Part of a small language model's weights.
Architecture: RMSNorm before each block, no biases in attention or MLP.
Each number is 50 + 12 x the weight over the matrix's rms, rounded and kept within 0 to 99. Layers, rows and columns count from 0.

# up: layer 13 MLP up, 1024x384, rms 0.111, rows 526-529, columns 256-383
# down: layer 13 MLP down (transposed), 1024x384, rms 0.103, rows 526-529, columns 256-383
# gate: layer 13 MLP gate, 1024x384, rms 0.101, rows 527-529, columns 256-383
up526:56 30 55 28 50 57 68 56 62 42 43 62 38 53 63 66 67 62 55 49 74 68 59 41 44 46 31 37 49 52 49 50 46 53 45 42 54 56 34 49 35 42 62 55 55 57 42 35 52 38 49 45 42 24 71 51 47 61 61 53 33 41 38 59 59 33 36 31 57 28 45 58 67 53 42 71 35 61 22 63 53 47 80 40 60 61 46 65 26 51 67 54 41 37 45 33 62 43 32 63 46 48 56 42 53 48 50 63 68 40 45 43 67 42 53 55 60 67 55 42 56 49 34 56 21 38 43 53
down526:57 49 64 56 31 21 54 13 31 56 48 64 37 62 52 35 52 52 30 48 70 66 46 56 54 51 55 57 54 42 55 45 71 46 58 44 36 61 39 47 49 57 53 54 48 37 57 45 66 49 30 42 50 54 52 54 58 39 56 29 36 49 51 05 61 45 73 48 72 41 70 44 67 74 56 43 55 30 53 60 57 66 63 52 48 67 53 64 36 53 54 52 54 64 44 29 34 54 56 52 44 59 70 58 46 43 41 33 68 44 48 53 49 52 62 49 49 44 61 61 32 43 30 32 33 29 63 39
gate527:56 51 59 41 41 55 47 74 99 59 43 68 66 60 45 59 70 45 42 39 58 43 53 35 38 36 40 42 44 46 45 38 59 39 71 55 34 58 35 37 60 49 52 38 57 55 34 58 51 41 39 39 46 38 67 46 54 62 63 54 36 51 50 58 63 54 59 65 36 56 56 35 44 55 50 31 73 61 56 49 53 53 57 60 50 48 48 43 65 61 39 68 45 34 34 32 47 31 48 55 49 61 35 49 62 36 74 47 56 48 42 35 37 51 68 43 82 48 69 65 64 49 22 40 50 58 45 61
up527:58 57 46 35 45 44 41 37 71 46 50 43 47 65 33 68 33 68 40 49 51 55 55 41 55 60 78 60 59 41 43 46 52 51 51 32 75 61 31 56 50 30 51 47 66 42 52 54 64 61 41 51 38 41 48 43 63 45 53 57 46 40 58 54 49 27 42 43 59 52 58 51 38 61 44 62 51 54 45 67 58 55 57 37 42 53 43 46 47 31 58 43 37 86 18 44 43 38 35 49 38 21 64 54 46 45 35 64 47 69 30 56 48 32 37 64 79 54 62 58 60 52 34 57 50 60 51 50
down527:48 42 70 64 41 53 38 58 39 53 37 44 50 40 49 46 35 46 46 61 37 55 68 56 38 55 48 56 66 59 36 67 48 41 39 49 53 45 56 32 75 51 55 42 41 27 55 57 52 73 50 56 41 59 47 57 56 81 63 42 66 67 56 38 60 59 58 34 43 43 49 69 45 50 36 63 41 54 61 53 55 60 51 67 28 39 57 28 43 37 59 53 49 49 54 37 67 54 39 44 38 44 43 56 43 82 41 42 67 50 52 58 42 44 46 57 33 40 38 63 73 76 58 25 48 48 58 45
gate528:50 32 60 40 69 48 29 80 38 50 66 64 60 68 55 38 53 44 37 40 60 60 54 45 54 41 51 63 49 37 40 29 62 45 72 65 54 37 60 40 50 55 56 43 44 35 40 70 19 58 39 45 49 36 69 23 57 50 40 59 53 26 64 59 63 53 58 27 58 36 49 48 34 48 36 50 51 50 38 55 60 63 57 36 57 70 62 61 60 66 55 42 43 55 63 17 47 58 45 39 50 70 48 43 48 60 39 43 37 46 39 46 33 55 55 33 52 49 58 65 40 48 38 53 69 72 65 48
up528:54 50 49 68 63 25 45 37 48 57 44 34 48 56 53 52 56 42 41 60 66 70 70 69 65 51 39 60 33 51 46 70 45 46 63 61 47 53 34 29 51 63 39 38 43 43 61 68 37 42 72 75 67 36 42 43 51 60 40 72 50 43 61 47 51 42 48 74 43 61 18 48 42 46 49 45 67 49 48 35 50 36 29 58 50 61 46 55 63 51 53 44 58 57 48 76 35 50 53 60 42 52 73 57 67 40 56 56 40 48 67 43 67 63 29 46 41 55 52 67 49 59 58 46 54 45 35 58
down528:38 46 64 55 55 51 48 52 60 60 43 76 72 44 53 66 41 47 40 53 60 29 36 63 34 51 69 65 66 41 41 32 54 04 53 57 36 71 25 42 45 52 55 58 46 39 23 72 46 53 38 58 34 47 60 29 56 67 33 68 62 33 37 26 31 50 44 50 63 72 47 30 56 46 58 45 62 53 61 46 45 76 58 52 60 55 50 56 47 59 77 54 41 45 57 31 57 64 53 48 48 41 61 56 33 56 38 48 36 54 25 68 43 56 45 57 51 49 50 63 39 40 49 57 44 60 42 48
gate529:62 51 50 51 19 65 52 39 52 52 56 47 46 50 76 48 54 28 33 52 39 56 45 57 56 44 76 35 55 65 49 45 43 70 49 66 37 26 47 41 60 34 78 30 66 42 41 57 32 50 37 57 58 45 30 47 58 49 56 72 27 53 71 43 60 49 65 52 84 55 27 50 43 44 60 69 54 65 58 39 49 48 72 45 32 56 59 64 36 42 56 40 51 61 47 58 52 57 48 56 52 40 66 46 43 42 68 43 43 45 42 60 38 70 54 50 50 47 71 41 47 48 59 42 33 51 57 58
up529:35 45 64 55 57 38 61 39 50 59 40 49 62 58 62 35 56 64 52 41 39 20 56 40 24 55 47 64 47 28 59 69 52 28 46 50 50 75 82 35 47 45 47 48 54 58 41 48 43 41 33 56 52 45 25 45 47 59 79 44 51 64 55 58 42 45 43 59 75 46 48 43 68 46 65 40 41 51 34 38 61 41 42 55 44 50 41 68 33 57 57 53 63 38 61 54 60 60 46 33 36 52 47 34 61 55 49 66 41 72 63 68 37 45 72 40 59 58 51 82 64 51 39 62 56 41 39 56
down529:37 34 61 50 56 50 75 62 42 45 51 65 26 36 34 60 54 44 54 71 43 50 46 61 67 55 72 53 45 36 45 47 59 54 48 56 66 66 59 41 58 56 40 73 47 52 62 48 56 57 39 59 38 47 61 46 52 72 63 56 47 33 72 41 30 38 80 66 62 41 47 27 61 73 59 69 47 46 24 66 45 64 31 49 38 70 45 70 55 32 58 56 42 39 35 58 47 60 60 50 50 41 46 47 61 62 70 57 54 50 36 63 37 42 43 42 61 15 62 65 59 46 47 29 15 45 39 39